Weights of a small GPT-style language model, trained from scratch on English Wikipedia.
Training: a variant of Muon for these matrices, 845M tokens, 12893 steps.
Each number is 128 + 32 x the weight over the matrix's rms, rounded and kept within 0 to 255. Layers, rows and columns count from 0. Numbers have three digits each.

# down: layer 5 MLP down (transposed), 1792x512, rms 0.0377, rows 777-829, columns 384-511
# up: layer 5 MLP up, 1792x512, rms 0.0377, rows 778-829, columns 384-511
down777:179095122151113117149163155131113151112136134090105096084111132150124157092126163130098108109127110171154158107144170117067174108116089148135145138173109110112150131183104076124145117139127130107115161090112147142115118114179136156192150090132102071095118091111109119156141094097050108106094095143129212132092078157117096097133090093129103144158056100204114131096126120143148155115169
up778:064105096146171078185131122118137074179107147162182139158088135124119171120131116151160136171091114143124115141099184124045115147156097147100140138184149083135120159102103147134129155147127138149120130156134151153097117127125087131159130154161147145138141087082153110139086101142129067183118159192149110120103124098132180158159093106169146079172140132080129148141111103125104161136162
down778:173124151155084156137118162139082202136135116125071120059157101128137140142127110139113172127177114082141125134158073120137065129147154112082118134084095113145129118153199070103086118098128093128078142157109121117171131096127149122141112135133131105078101125179138145102092137160152128104100081169064124142098124129151134053108144153095132099081132115116113147146128152135166040127162
up779:149140186131101106101220152132097138142139143139123131184148157099117115120130134134116106139114101100130104144104134129183091154115127111110189097077139130093117116170055165108136196103113143133138109121097110073098109159122140133089073107149110150118123133141169169148114176139116179129132113106052149122162067145111107101079137095127109119104104091104141116117070088106100080126158
down779:087206107178176176174112093107130064114142123134092131104119148143124115113143153125108110110153121116185164098168035148123099132117100167174119169106122147084128090158148086150103120082142120112152123127105122085135152125134135121107078108108141089170086091050132188147134083100080000143171195104146144136163105114139107154153148099077113086144105099120119178103115097177155064142119
up780:119116153151142125140241107125083130141055119112117108138139061178171147195094129096138124155162104173067151190105094122197060153133086143093135122108171115146105154177166070059128138066195145185209102186111070159195155174114191203165128144094121147110125167111093130161098134190062146116140127151124108157135174087050062153122050076115149170146109137139123143139058147129116154095121
down780:067151093116071105110099159178145152065189103114100191164183090116135089138111083181088162143124140182156140167156159151136058151128103124132115040172129179109067105148098076137138129121138139127135149165145148119123096084102109111130097123159135071146151133164156133140142092091127122090107097121142094117074174147153136107134151183155136141185116135144132148153078122122147141188101
up781:108149139117124120127108170131083090128087080100150171155163179116131133135091134057168085118146114124142106177129126113129178115107106103145148176124109198157099168147126091179130186157121116127178132116118148160155149166132127098184121127070124147084068171168177146125089205184104072104155084183231059183080128109068081167159124124123161073162161143154143100077138132134122069149109
down781:120152103142157107151140128153123095184137066191163135083166174136108126091136119126132132043100206139144147165121132160114104076133101192119167170101096135116098134059116149156110147122083176184132117181113126111135179134148164091116157093107127141132073104052173145123165125150028121080092134089160143072195098126115162172092172160120103128121104105185179120131136124103177180122105
up782:165103081173130137124123145158139130107140108164106095108069014171100138149177042125114125163144120175163123147170106168082104115096080165092130145134134180119148100076146223176143108169174171168135082145147155105158083155080077099066166185187120161121094148059150154107113159066121127147065146118206159161155152153071122147101082123155117108082037200141170112160159063073094093119122
down782:101103139179120133127107093203152146113076154153171130151131149159133164124129112124067168181197134160137112092128155115146158079104089167104123122183110211167066189056072173182135113143174118094076091091160096100133190127086133115110155093164203103142074164075111145161102175125087137103139144089182127153138103135096138191073125077130166112142103156093127182178100102106118158127092
up783:131141095159136116093107071121163154146058154143099078141149111201086147136087144205150163124105164196124151116086106129113166108117091142129150127151140103104177106155143089126122111113084145116148137110132139149123161096076145180150105138098077152135145098108125109120121098201137135150085175099108128142171198099150137135146141134160160077141147193120089112181139143105114110073115
down783:169154074121142189150119179187081078131142130116081106130142121073062099149131153143152137116142102151117153183132129118173185161081104072100172103096142147169190129063146164106129105151111131101109164058143138136145135153139141115069109174145209172142059118134091123131137142131100192175114097115126100194148117091131152104099118149135101141167145080102120201153167163122183077182148
up784:124105096132185118140130195146098165147160123141132106067141154096111145085129109112141099144159141114128132136088194148128139141159151131103100125144108143118164125166092142071131173101149148109162140090134157165140138125110169155150087102176199127134138094065170123129131174119124167124135077100091144118144216121140140093122150096137085135068087151082155097093125136108155110124201
down784:070077158135162168173157088197078155118150118183163070076130170224095168149111163122065153083116069109155134099102113116097116100118111097135161132142088120107106098188109180125120136151108128137129118092141143141137162119166152072105175100135048156046073122123118160130146141106127148097114104156098109084098194145139175113098092177134158127157157126144118147185135152084200078177145
up785:150127166123111114100119216106098131145155138175139106086086117114128119167163103161073130141103142157089163139092122112137103061138128109103110138141121131155162067132141107146090185154137149107189116215094113137147108117128114126106142113105078123162096141139151137108118115213131167051107159126133142192148098074140106150148135121041124165101163126152132152087153104126079170135098
down785:118188085185101141192106093083122078145108119110103177138098083152132183128190113077155121092153103122089149101179137140182107162118148083108129118140149122115170135129158124128096112120188102117138140065128168119063131079159095157081110143150141198139071153167113188109144131120172137135136085096142088116217143143149104103122063151150117160101142121071148123195068173108180148066117
up786:177148114097067144137145112136124124135110094138112148134137076087099106104132138118160128143149154151115128115109098126135096118127113128168104084102111145120109117124165136113123141112124148174114110144135099131116193169125164090120075136146180101156133113073146100147137141050136110137119148127078117075158117111130112124087138103149142133149105159087076134143139097157223099134081
down786:138133131104064109092092120145152089109119069152106139093151132134121086161166142147134119079203112145147078136110173127157120137180075122102089142115088134104155104186099135193122133134117138151165141102140142118121111070129097167171124151121135128116081182142099126120146084165145131077142139129084139145128163173080132141187091095124129133116123124142134087162172106137123162170109
up787:121151113111109142148124115154143194153100118141115099113174124177120143163127164145125123159120188146143190096116123134171105110157164087147121201109120111133148096049089073108116149120133139146112139148115114109086176163167173116207131111139126136093138166129146143063101123101167149138139147138118110140127121090145163137092132094079138104095140088160113095140122110117090122102134
down787:104104091106108093103120169126032103142111102108146112142123153070151068112124156119117157150121145152187142175112134111110131152056162127093097122219114139156151125090098145100124118151111165162175129105103111133130056103133130099147089159079146085194112094091079134190117125093148162169142156159099164074177084115147165140102169147134134154150142170111091070104092150108219142142137
up788:074128127112092127068188080180084116117114097076149053156132124142131121152166115129044190130137126128119134111128105096103084138164086132129104122097159116151131113180103110099173142117187123159125114139169117097088115134082102179086151158122140111151126100161097153147105132140142133123166132142066093101071167091069130154107124116111119116154128122149161182176161101160150170159160
down788:101125122118162103198155167124188091132167138155181149143167142141106158117181168133155111153144123108091056111135120106113092124102139098163155124110097121138121147107101133162162113094138125075147172147120133077150111176101103121129121164150105130164073103132122145079109042084109103127150169138163146128143122111096123109159137155143141156126154142100150122095150156150096129114108
up789:164086108127114142111129155167125124075123140122171128130085133155156109188123095164091129120144135141153106137117107139148044102117159109103085084138102136115077144083137151166086111129097068123202111148151144130133111129103145102114133140134107080120192135126239159143102162112084089110130101143128132095105168139121053155162100082117088087114114111127112161120163158162091127090184
down789:058185061162111161127109130101171132170166132187095181132098119143123106142144182149104131127164151121109095152163128212114147111093140146100187132087118173167132106129141160118089100164104178093128112097107136148115133127099127122126191147101129130128075153120089128111132127156203137119223126155114086126098123145085154149103162122138127106125184100106155061128093105105108078178090
up790:067068174202128113199099123115207133121131138124101137168101136127092055105152126164198134114090147187128118177125104145151135163134117170112132124100128143158128079176111150126134144123122070160098095160139109139172122119139098175134133157124112180113141117159119111113130099149089144086112141160110145123160186139141064168113079043081160076135182160148095138128124155088091173139101
down790:048096088112097149157124163090088147147199166135094149102177144186180117123116075155169145143138157150112188139113101102121117142081130183142127102147056030150155146119141086099122162127058093138098039132163149174158098128138149210136152162150124080133175097172146174145160150148121131121109112171118156163155129141109175197125121116129106130125147138110069118154110126110110104105087
up791:100111150165136085133145146127130177138131070171129146085154132146172129152151121165077151133124150068119160161105163130168059124193133094133124175106081164141109095090117134095139118125124128120124153168112155109091186100131174137140121122089160089082121120135122104124146117167111138127121148153114106147112162165126155079133107161153120119136149142179085156131169118120178100139167
down791:146155132110091165080139103083139185133134197137054093163152092120105143143115180133201126158142128163107055144127150143164144123104116148168129091140194107174128083145153180107162146102130127181113105150151164124142110100131092145157126162104114131090154156172175133143122170139155130103119077083173154119196092148129101149098125107153105123138090121137124108152174136125144156096147
up792:121077187119128102109082127138102160134117150173089072110132177164144151176185144109111146154144112107117068081103080160143158136144128134108122125127156121104074100103133090172146199154136100168126090116146137143096136112104106133124086110147172187160114100142128149134159058132167152118103093129089099177164124148118109069095162101145126100065152137129138080097169159182099134146136
down792:114099109155085209123104089134081083091118142182106121112194157137147146108160117137120109090090134185153092037153135103156142100110152170216148137129159169071131110063219120142115166082141123088081112158145171120104159180124121161139156116153079149091118127229107111099109116221156131123071074130073117082120115083096161126140135100104088108079150145122111168210148138156117092142093
up793:102149141091139180159152123148111079176180137095172120149049099123155114138124130095095096132136112160122097118140126101144088088138116162174172127123157110110129170144166113117175140154095122110102150133143105129124109193079135170145115189164105152136125160094141155157091036092162130129124152136143176113077101143169083146090131179088069099138121123158117165125090075129141153117119
down793:128111102118121164148075178164153095106095163117120111133091114115110161062106139100164117135118146060100107091083122122134078149163111128143049178127146109139123101107180198135146109149117161162127121133140139118116116078061130113131121106085143093160132147104114148087092070089133106104148098139097174107107176132141182130202131148140121189112110126120130119085162126136129084097163
up794:112111134098090159127136087112116115120140151130054110126190145157168133125107119166078106144123134144125174125159145167126156131124102153093109144134151115177117083168148145157153176143169152112162126094082142122186145134089154174206135129228166136113116117099089108134165131140142182147172147148063139120085103161078164085134125111114052154166115134134149104178137149165138101136111
down794:151100113103112101154142103133131186145100166102104110131128164110121147119181151079114136119155162090135162164087151144136162133167122108124081181106181114098141135131081190095174157126046168105167132107110117123141153101109151115114135157084084114088157176156096128143116124137145178110150183100190170106141119105122118211073107076124180084143176100185179127080163075079156130166205
up795:183144118120076087134165145142100137121148165157099157105140178124148186134149092096146095151109068146135097091145143173095168098131099168127133149190128113173160125156131130146157115134127091168095155137091127093142146115083140173120124135112137155117123153130185123093176147080165144154110171098111086101149183083133151153078150120091050141125149134124182133116149120148173128151154
down795:119097148087111148159142169132081110141144140132119078133186201104181108116101067142195107139147054079196065142205077187087139132144160157085121118165117143150160123155148126133160172116161117118108100122139115133132123213117138143171119130191089222163098165132166159088204162102145127109189164173163125209130086110109112223163135100177072088050105113093183150149161137143175151192140
up796:116103150184125126107130163145170148049111150159165111110082159106078109091163182096160108130134125152098120129084117124139128102113129147109111099097112152112123179160119126159141183135119108170166174140134126138122133080098136122166146120133117161110110113170098136063085143150089142106173146101107131102131122149123131137124107119129124173134110148143061134174143110187085155168162
down796:112133123083078159110130140104085129082084105163054132113157093144151147129119121179070144154130039182118128129158036121153095110113095113146111161122067141113154126107091140138097134087093142081106141151155114157138128101129161138125189117161104146144153148166190127154131157079114086121156138153123160130115181158151144113127180051109133085157146122117119142086094090077121136181190
up797:164174153135170095118125094131138158083148079161095099147143102065113099155222135111112127153089140083123114125130174109196096064124115150149172144129146085092084140134158146192152080145105169090151091130119097087113146124160159102128171124154083127165113148136124147099147147156123139112176120117135114135162164134132173146147144121109200131125111080149093105149129106126187108100151
down797:156145161107119177135076088144103170141141154111168167114154091128126095125117125141132146158125125140120097166090159121159110178125129113160156118146097202108128113170148152111104181098110088120122113153144090102107093123163122143131083137107129119124166093177171095089156081109125099124084115136104068174111075116128105148129131165120154128142182177109104128104166121133159137140085
up798:114105156126155152116153154113096108106155139130150166124116123084171100167118155098172125213101142185135088194063072080168137157149127157073140078109110165092129134139187123153108135150174102125151103116112150139205182140134078172135157109080156064094175126141154153148181095118126126133118097181123182133084095143073150143122118113134158153189151145130110179098154145112096154080105
down798:083163135098126105160086102158097161205102128097168149156152116134112143138136129084121165093108051170198145128102093116094108136162083080141149085135141157069148146123171156096076104205100137136120151145131136149136112118139159121130077168176128118142223154142128143116142174102111135176110164143166104155161126124198157124063150107117129115162136091127113110107090127152180123171163
up799:176159104131114091153139119094134098113159165095137128160133130085155179109106141097135138192123132046151119159097087137111163154118173094152083111125208105067116126137076104131126208119167160100102108073097143155145150139099130073096128115141148149183191191108147150114150148154074082095102173120148084118112133120132098193165098071197130167149159136113115112115144187150099156180122
down799:073127162133136056109116093107152189153113100129131137123147090173147069139183091115090118068129142155127163154119142099119152162123170147126155080118140160161125137125120143163124147156157086121116112127111134205123132113095107124092124154146145166092120156156134185151102168107132137169135048165106135145104107104142139149117123133102104136121134146083095153141181105136144175149154
up800:050099152146078144086106133112160134153123116177158120119118119140131125142179089107172118127112112165110127099160063185113159153127119190149133167136058088186125129070176164146076131157098044070065138151111164178124090105177156146138108113125161134089138168119120124144161145108181154130134135127103084110108170158152168152109030093186165185088113164119133154170194106134139111043163
down800:129105073183163183106085088174181153067144174076170125147141108132134136113086149056119027133111195144071105122198088186123128191132164119132105090164116162044089152155143124130119139127142121128183081131075112114191117155155125136043110076146137138113140136092126062115131219112124145170068098045114143187147082083130208099160114110119164166114121123087137082151180100143174155140144
up801:108102127150190109084117179195156131084158159105125104185106137104082115160128139155149145208128153114150098085193116141112114178141131122104169146114123182130080094128205099123106100172162157125132079079113061102131138128194178113133110070134160091062147136179134097106092088126176154068056076124061116122152163162080040168188153164073135116120151196154058111125135111152177090136174
down801:038129133116072129094162128084121095110162135156104134141217081106193150143087180201103123148123141137108112168159109111082123095109132153160075199030127126067206102092138170131068064185161210040152163050090109184154116149205107121151090115138131085241138058086174128107232136149187171088154193147137087139133116156141148146130179139083120125081198164142097099150158131097225128114181
up802:133113123112193118104125079126095087092121141179126123121125107151144157145118156154117134107098132205094116152099115102118124143155114087122112108126140073168087066198184128156155141077099063178117126091168113130101117157149107136155142118120141149166145117115121076167152164146125130131135164144160189134116183084163167105129136152126155111108084151151123118104068103165113096114135
down802:133154177208140158091121155128142125075065123113117121105073040067134140129144119130142112113109106090148118140163112149149142105071142107086181168059112160139128165090121097096109084157143172152066104147093116155137110138145131164124114130161103158091077130144123148111201105189098181156100088103056154130141138145145130165105162066155104145124213125113131135088122137129160092143138
up803:094143223062144117124092122112065081182158121104058079143172133124088160170095138176097116090133133096131161119062141168120151130168099174118061120127114177172175115087093118153159108142120167127161156095119122206164189162098081143168194117044119166128121121094109159122181110103134094115077131142144112111085126115108144116108141115114135052106197107132165175151157097152100121108108
down803:104128129128130174089119091150103138139144121149150151052173124105140167110080200122129152089145130097123129170100136101142134151154081150130099174096147119072123082140075156150154145118141126124147191163173154095149139181108160102142147153074108086106089129161144172169117139146077133161093098170157143109143068169121111174143153129114115161130091102162125157169118125140126148146121
up804:115168119147163182110149133077105091142152112103114148130096114128132087114161099103152118094088053086085085137156091067111078096152141132108126107111123117084150122089114175138125154127139139104155158113162146139103121157126145093172152115077124154082063154095137129155092110163124165134161094139128104080103108162146120208119131175159162151124125173186163126103181086143169141134169
down804:121110125137159078121136121113101101069124096115132132108146125122152124148083119140134079120126112185163077122123134137126107140179166137102156127119119108109112139156104114115177125118131111093110143132096070179166121127145133117144113139136133154146111109121138113127119087121096125094142152117115153128099183126142137104128160140105082182094118112125141156042157137123120129126174
up805:106182068146143155105188129173141119096079111110127135124165145074084181177166122162107082159131127158128135185126081116157151115152151192087154106114085160139122153170166171084117122132110116078237149135060115140126112095121112134067122097102102149126194149124156133168095109185151155172148117139159122076164142138128099093044133104139107175106127180226165193050155129067093105037177
down805:137228157097159143106101130144128133191156156121150147135135109129133153133162149155186087114144145141169138139180137126079179123127183151143133131157113108121120110175169138140115120083178143092174067111125130123054120110098154163211104077132094137115158164077059119194175093073075114163141110090098086119195147093198180120124134179161112074151157143098112093137135098160145051166150
up806:159132141145159170088134128146145175123156106122187133160063135087128147160172085130155136076120106108113111125174122151212149081159092129100089133119146132127104123150133159144142160159075149098149141094099139124140085090129142135137203115100125166038111099115143098174176131116132057097184172118140087127193117088141181122176141116112090122092126133145127141081149136115148095121128
down806:154158123095146098170144102161142141107077189114117142136172137108121118157103138135135126129100162143097184143135118123147084140096101107117168146084145109087165119107120073071146123120158168162104143127125066147103094141144134182124119102205153120175134127154130135102138098118159164116096134138171132105106160088088156143082148084128172126115136105137092076158138172127101135128126
up807:192159056109112068113119151111131093189117141153111119131128124162158107146102094102136175113104122138132068152139103094079179061074129142147092116126137136146137163169143121123157134105104146148136067090125115087106108166092130070100097115160118171123129168065096155121174101155115158114155072097091088135116182127121099162092144120089152153157069132090134106112141143135151123144069
down807:193158129118146127089113105140122143104175093181123113116143110087128118165186122115081140151119127090112147135158130157125133056038143142129118049132167147116154092155148151155115105169170147158153088108138146146081123203179136110141082140115127148141101155074130096116169108134170155147163115114122100111169141193121068132125182068149131072174130196153070077094164177130101162145115
up808:133086060121104168135150167172087171145134131131109124030109154047147131111113148161139187188141130113143054147135153158091103092138172146128127162151116053129124170136145143084114111155110128101138109133058180111105117096151113138149223140159128131118079124147109115192123121139167134130130124166163113116099102143158119123144127146096130114166171120081121130130105168091142160150123
down808:170150099099169092093081103130135117073184117073102132133127115142154070144155143170182118102123182118114141104135125129178145135117053142091187121103158127114112151108147156122126147131116081106132159088104091157091121103070138112109111080126161126175105106121123132161132148150138071088136117183128078113114129090136173151105168151169126097094103145080089125098153104110153131094108
up809:142185129177163139110139113162121100174094092193081164087118185144171119083151120097185069172142142176142107109129133137130165089123094095147130118146124113098109098135106123089154114162184116085176111062134136191111116152116144116183159114099158086153056133196102157126151162101136118211117150151080132146070117167197124077148193106145130117156141115114117159155101116092138137112154
down809:114104089101103161089130206166088116181151109151138086157095164159099133159137120124113154139150082099174153120124168130157125175139128120104149134116156146145118153091117091154171106122101182148112142113081138051138126146083089126122164063103132133121173087133091136156139109122127114182151087102099163164157085118095135090115112167112125135155062176129169174143122138129104109149101
up810:097163120134115121154134122105080068094121117111169167151182108146171105112103145115089153136113145157126147146116111115116089144135114141116131173107121139162178147107116135145131097136100125127141083121146077151118120115109134124146170089115174132134123136152143116145136092096169132056097168141144181096066129132123157102187128165164107107122134117120152112137147131103118118154172
down810:144126124121099178101117093137105112136133114143152108088100123097081106112136122111085164102094148121091095144112128107153123100153130124183164124152162133138094167147141180175139132137110157134178116137110100159147102109142120086112111097182077145130068128142134136120114141182135101123123102117115110150116131158133146149137135117117077087151136139181127188148180143136083135124101
up811:144162100179142141103092125178170204156088128049109132142145110139142111088134148161143136164159071120193123110127150158132142122129092164175136143142117135127135115106119119113172080089135155114096113108129141168141177137106122176131138094094127087148089087105148080101162134112175170186161178118083131112125178167132127079117132123149159173145122137136127105150116116112124124091122
down811:157093157157116136099095139100092091104141120138108143098109173139132148157170118089146131161130129151167110125131119152115138129118141106100119170114133136141126201117128116067155131145109118099133086170127135137135116133146173038144113078083164127092100165157139168131117137119156062111126127107149146130091140118114106167124143211084135140109128184079132102102088123110111161142148
up812:188140103147153108129119112135097145062099152105132093174173147128114135147150151142096105121130124141161113051096113153081136119185075218068114147175072170073193107141139124120111141147175115179148140109172083144124133086111166188104121127094092114150083121122103141124136149097131143088133088089167154131135147120064103105117115124173120145133145153097094172083107163131091134130183
down812:104106131104135095085115143100200124065124103153143152118100112175195157071073115121100158123122153101141114181151164147136121096148130112183184169095103124219132151106108135096143116157085093138137119104122117132146131139116193099161134108156138092103145114124169111193125097132151112183093118158100070128122106109110150144126150143080155086137117110081147173128111104127166096092121
up813:117205098087183096167187080129093104074128114087133144092109105082193158145192143104178104082099053114085109152168127124047087101085122155101139205048140201157103171154130133150109092121176148129167136152117153114097118149161158125132182169106119118158118205148073155160106135155095143134100171073115142152170119075103175101090139171166108172114171109149132072158056107118110126111157
down813:166255125147144168154112177140149198156144118112094148153126118189145135095073095098140122184137095128127139165113127058104117165127132096079122147161127139100079092088149081133124137161090096100115044143100116092080137091127148110083148122153238124159183104180121082142157107219077113130198114169077096153191203030137135144134160129172139150107152132096116178107123123201163146158211
up814:146066123146138069125144088128085140123139147133140073130095081113159114083151128110131057151102103116131132134110135106164127126130104095094108123158112098073115127142156138165162103120080122126092109087142128141165120170121108139100173135129097145125168103157117114142160090177124126106090107088135139126097112098140119053133091119143173153131148088123098119097109143106147080094156
down814:134097148155114097177083135057134067194145128191121195110129141133158128138073133136108166123106106165113130178164170096175139174095149129106134087132121063179099117118060150106096143159153090129104100187105130134128125138130131123118067075046129101158162108075122165115160163106144174176127141094144130127134114149126130136121096090057118135163137100157100137123148111136097135169129
up815:104135119170154148148139134136142122152125171103113107091184155115194155199180098128117143125118136002150057123141177178132166202191146110130085063171164128132136106118127107135120179109121122106040101123133159087131175164123165179147170137147112178139093099149129082110143123133110150131156128075163136136101112162139164131154098138160088135130119148202076124125176147132095112148135
down815:149075112113150145144123165118144124121066143200056145120096129059142117139164055156127158169129138085120171115109154142160118103226131155146083150098154115135116103096096133141125139072130139138127073119161119159127093133089137166168131185115160121158060093106115157150154184138066126129123109151131134169111103045120079146145153174137143100196100104098111153114117198142107090166068
up816:166123122135105134158098125068136130136159111140138109120121115124128139144157103097121136143127133126155160149084128160137100105134081116123145154100096174115132143125130159084162205114080135163098136134103111155171119106095124134156109095133155192125115100068109125056099133164123154125095133091190157162093149116182080139090126133108119183119165143155115111111136130171153123163089
down816:159223114090151126156103127127082159139125135113148086127165134187124178151081140141094137147069107156086121138122112143124076067091075144146187152116133136150145131136113189137114114078161075102095168151218101133124156141130141147218153146144125148073107075066130105162112136150158192111135117180093159104108110072147119163101167136165153082140104139173135123097098146148157037103131
up817:156110109119157171107122143121125145157089109129123058152141135120156135085117139140149161144170095133135108099136165147111106126065112131143161075087192137128106128158152076173184131149104066121183147180118106135075102135055129099142127112078123184129147155128155094099104141161100104087140108142129118098120191135073120090129121170139115127103101167110130166142133126133115136145131
down817:095090083130137099178160102135134162098102131113117134099133133106135144127158136121135177093202122184151132098111189096137078161120148127082110144131159176153146123117086130174115118087165086110079170161111231144134151113178139137101138128176180162148130141069142117132188090153125172104156125145136120123193128163136154122136129170158092131090111167092085146116127120103114128120152
up818:188077124186182095140132135124066140139147120129183157083124158131180098153116116097083096161122162128135132164114110173121120104108105148142155158166189126116109122118144187162135125139135155127119088113106124118088119121098106123157120192129105182116117154147097096063174125169081122165122107127159168122115139093149177163139071132085122080135061097129128093148132108094095139157071
down818:136054175090118132176103105136102123137118086140126143116096092134087139118137127142141151097144093105066099094125132128098129123169134135154153131116126056156088151114117104138146104119201155102129136138103042106110065125127133141112142133113089112145101162198150177143180125129128111135148149113091130174080115135138103128144122115114147082116143123103143176154124191130109140171140
up819:201113144163132142151164113127042137080146134094079160118063124166093153104150082161072112107112111154120126215115058114111115125116209043188158149067133089154202088177134158159189141097134113175100102076123091134115123139213125157161154099078193195118154150159164094082077131135096195160171170116150146134079115165085162107092134099119077098141121152099142140134101131130181099090174
down819:142121137148156072121100119142117162115161166178081080152125135146105121160170068110134099141138154118133145130102115108099083078118182141117129074112114098101085129106134144152157132137113156125098146150164099176154142122064093153154101133074171138088094148145131134186070108193135125220106129096143119138198124178117093112089173101058128126137100137184167146116111124071108105137195
up820:185100130153145115164136181136107141114099144117159151201134134086148130097101096109111120133115104131144137135100112160116129110125096171152125130153159079174092093126152126170168120135114061134118107106078110067107094106123135084097156079140134110105078151125123128099146133101073115112172130118084131213131181135091081122103121147142133126122126112116151137105184132099121132106155
down820:166118139111145107156154120138165081077155139133093136135135133107122091132102121049101103103170110094124210129152122135157091130109149107216144132109080187098132139111140160135151104134174119140127132141246147119131164206140113119069073134146140139147088172149144153194087083105180070125137085167130089138099127097159164101170159049148120097127183109098144142142109128119119157105110
up821:152099170036159125153151107132130080119122137076132065107147089126085112140122191108136096189137135119098097094084113140115157173112134153088119107153189086093115072162125158151152143093130111104063106104164063174161138098116124092077172099087096147178161162134117095173131157096148133080137122119118134101096136106070130071077144033059130135152160162144170180191108116161188173113095
down821:112154170168094121165133197129154101177141132083135133129113100185126125151199102091188183138126122100149122138092083133119109115089119179114120104144137088167121151136067125165125122134116078156123128120100091189135096174112081189070080152148180103031145097124120094149107088096153083173117126177136169142110093007141102142111104100169173125121144142136137124132124159144066083135172
up822:142117129110142171163159192130173141135127134094182137135146132129111102179118089150140148086131094110112156128096125114111103150135108115122125107140118089163127124137157139164095155092150123131143115148127152145058123111147091105134141131135081140130137123156153151133155139099110145145074122120124076130113128210144063120134139162170115080083113120123113139096107095093078138083151
down822:118118104171110109082131096158101080082122134155108089117145103126130128106110112151152126143109134106125107183164109132120194144121126149121099152123127136100135136165128115068174124109148139107129150117128103120154157129149182136111093145148151102132102071155109124182196152102099145165104160172125151168119098101121172122150122158096113117114141094070147142108138097125111102145111
up823:103107141116109147184131121125135079135173115137168076097093159102106179188107144154126164096095141165132079162124195113099116074098126140121066111160127141083128126112135159163123125184148110147156112190153101134174193096104190084122150126140177102144121108156145177129126141131153100163085121175104192096104092133067115103147164127069191142119084135158157159091105166094150107166074
down823:147155099141096136178158122143155079126153082124122058091080125076175081086088142078184134126099136112133157101188174174119117203151083127150150128142129195160218162131119111152165152098208121142131126116086121113127130080189114151077153190121148105090113166195070058133166085099125099116116132102151140173159053108100118079125064161180104151101133165081157114151111158153176178125143
up824:184112160136178125132134110131132106156146107136123185072148106113108171144137133160105076111124144100113127125127161144072112151140089158083106105088098108176129159080123131168148138122143156121150145068151133107112137129111154125113160123148188122130102133152139125116106156107112149142175089127116126122092157168147161093141162114115129177155155117109114132109109117145159122108100
down824:124083143126090163091118100138107123159179119100063123151142062171142100150105189153086148165180084154139151133151137158138130155115206089141097122165124085131122168158118100103138135132126133074096100175148118095145104103175079121161115093164071164126113136095120174129123089165137107037131143123105143103143171090169149121152069104148138151152065125186150111111106152178148121093195
up825:154168098147142066147130123113143218159142138090133128141151126143125144119128167101114133148115093060062141058086095128157127117132146091096130131133121117135132152115077097131125163116132124138125131120088096135128133074166093104122112123116126133133183060105091119205170154158118144074180117152149131169124130107148108124119133076101140144179105098180082147188105122165155138102103
down825:145164111086131151115135176113184122133129106114122143104098137116132138109180104139112086147143076116100101180122141148118153149116129146111111072163135116116153157123183160153129117156141103097158145122075112119134100116148115158109144135138131191148094099096099132173149137145138112118134120103139178131121112121106121092143144097140143095108174074129121178135089158094102127188089
up826:137126175198101116145080175149128137186150108189118086053093101119097190136104156130115142115156136141149118145078073059063121079140198154102084181123110087114158115152133057108136092177126087104089114104138089156111115064117112126195112170187136100118132154133109118169064166085122163101132162107150188118111174188120126114122114113108158124127088105154164138097100074117107159118140
down826:117175127185094119101175095150160097122115153132133117096057154120141117135069154185085185111144113130148105161088116121120133115186181108047078140110135139108175120148104108168122134131112170135133114122135111137133108109160137132126088094093162124124138135182082091151214122127170182110109124219144101070123100141082150118167147051144137109147097122120153123081074110091122111090095
up827:105098118127137148153134142053102127124122101103145132096142072088108104139091151154133115121121144140161135136164091099132059157120112092191151104185152117149152084122146127177156067092149088130132120104094133069141145132127188111164094128056154086133100130115102032070117096150140161145196070171132155158138143076136135151130152071139087151133070166084120142077154140089143090119151
down827:144100112159157104115089141168113140107096131099098164139113150153174169149134139115111181139128133116102114088148100163107181163151146186154151138157135129128171093141125109089148151125167119114130144090191115132152112120124110129117127168142088120146124161125151140163098125133159128116097133134133161121102144165127097083071116155098154138114157109083134151110144144082112154161149
up828:114085125168133144157087145079087129092147146106106219132141075144161239119065138117099078137121158134144103148133125136060119165155144154106119145117198128078191101153169165083117142195078135134143133118152064100167114175138027129159153110064209141115155143141141122120117149109115166094135127157112196170084094140116200123126131130145141108146154222171164128097138085122135139148121
down828:064168142044142168163169117094135098158128119053060157130150069113224156108151128188145088110057108125189103122119117108158145170104151095167154145187147171145127136052121091127100095157168112175166112169168174106077145095108136139181139077133124130151095098128098137179149139174118101115153130158116079127137045124092170145098128161134098155133112145151120158109164103121200137137134
up829:093076123133071091239105135173081069109136143162146169129141117154126135084113180166144128179144123156184087142114076142130156102139122109151106123143109127138109178141145188132131087159136080142084143133191050163134126056160060153156160141134111146119066207138182146133206125066106160151164105131138142116237184104142109136150101129119182112149134135144102116156158155092104137187193
down829:128054117112100145200158091255120074117132085098110138094081132120076121068069096160174046137170110163214135150103128236178102140175077078087123128147112179134088139145105145105092060073141100154179144168167096055142152054164050158165127100184076103083076148124155131127181147131081221178136141180100168135096175106073099197114140113142177177145149119109104083144074145165135125232195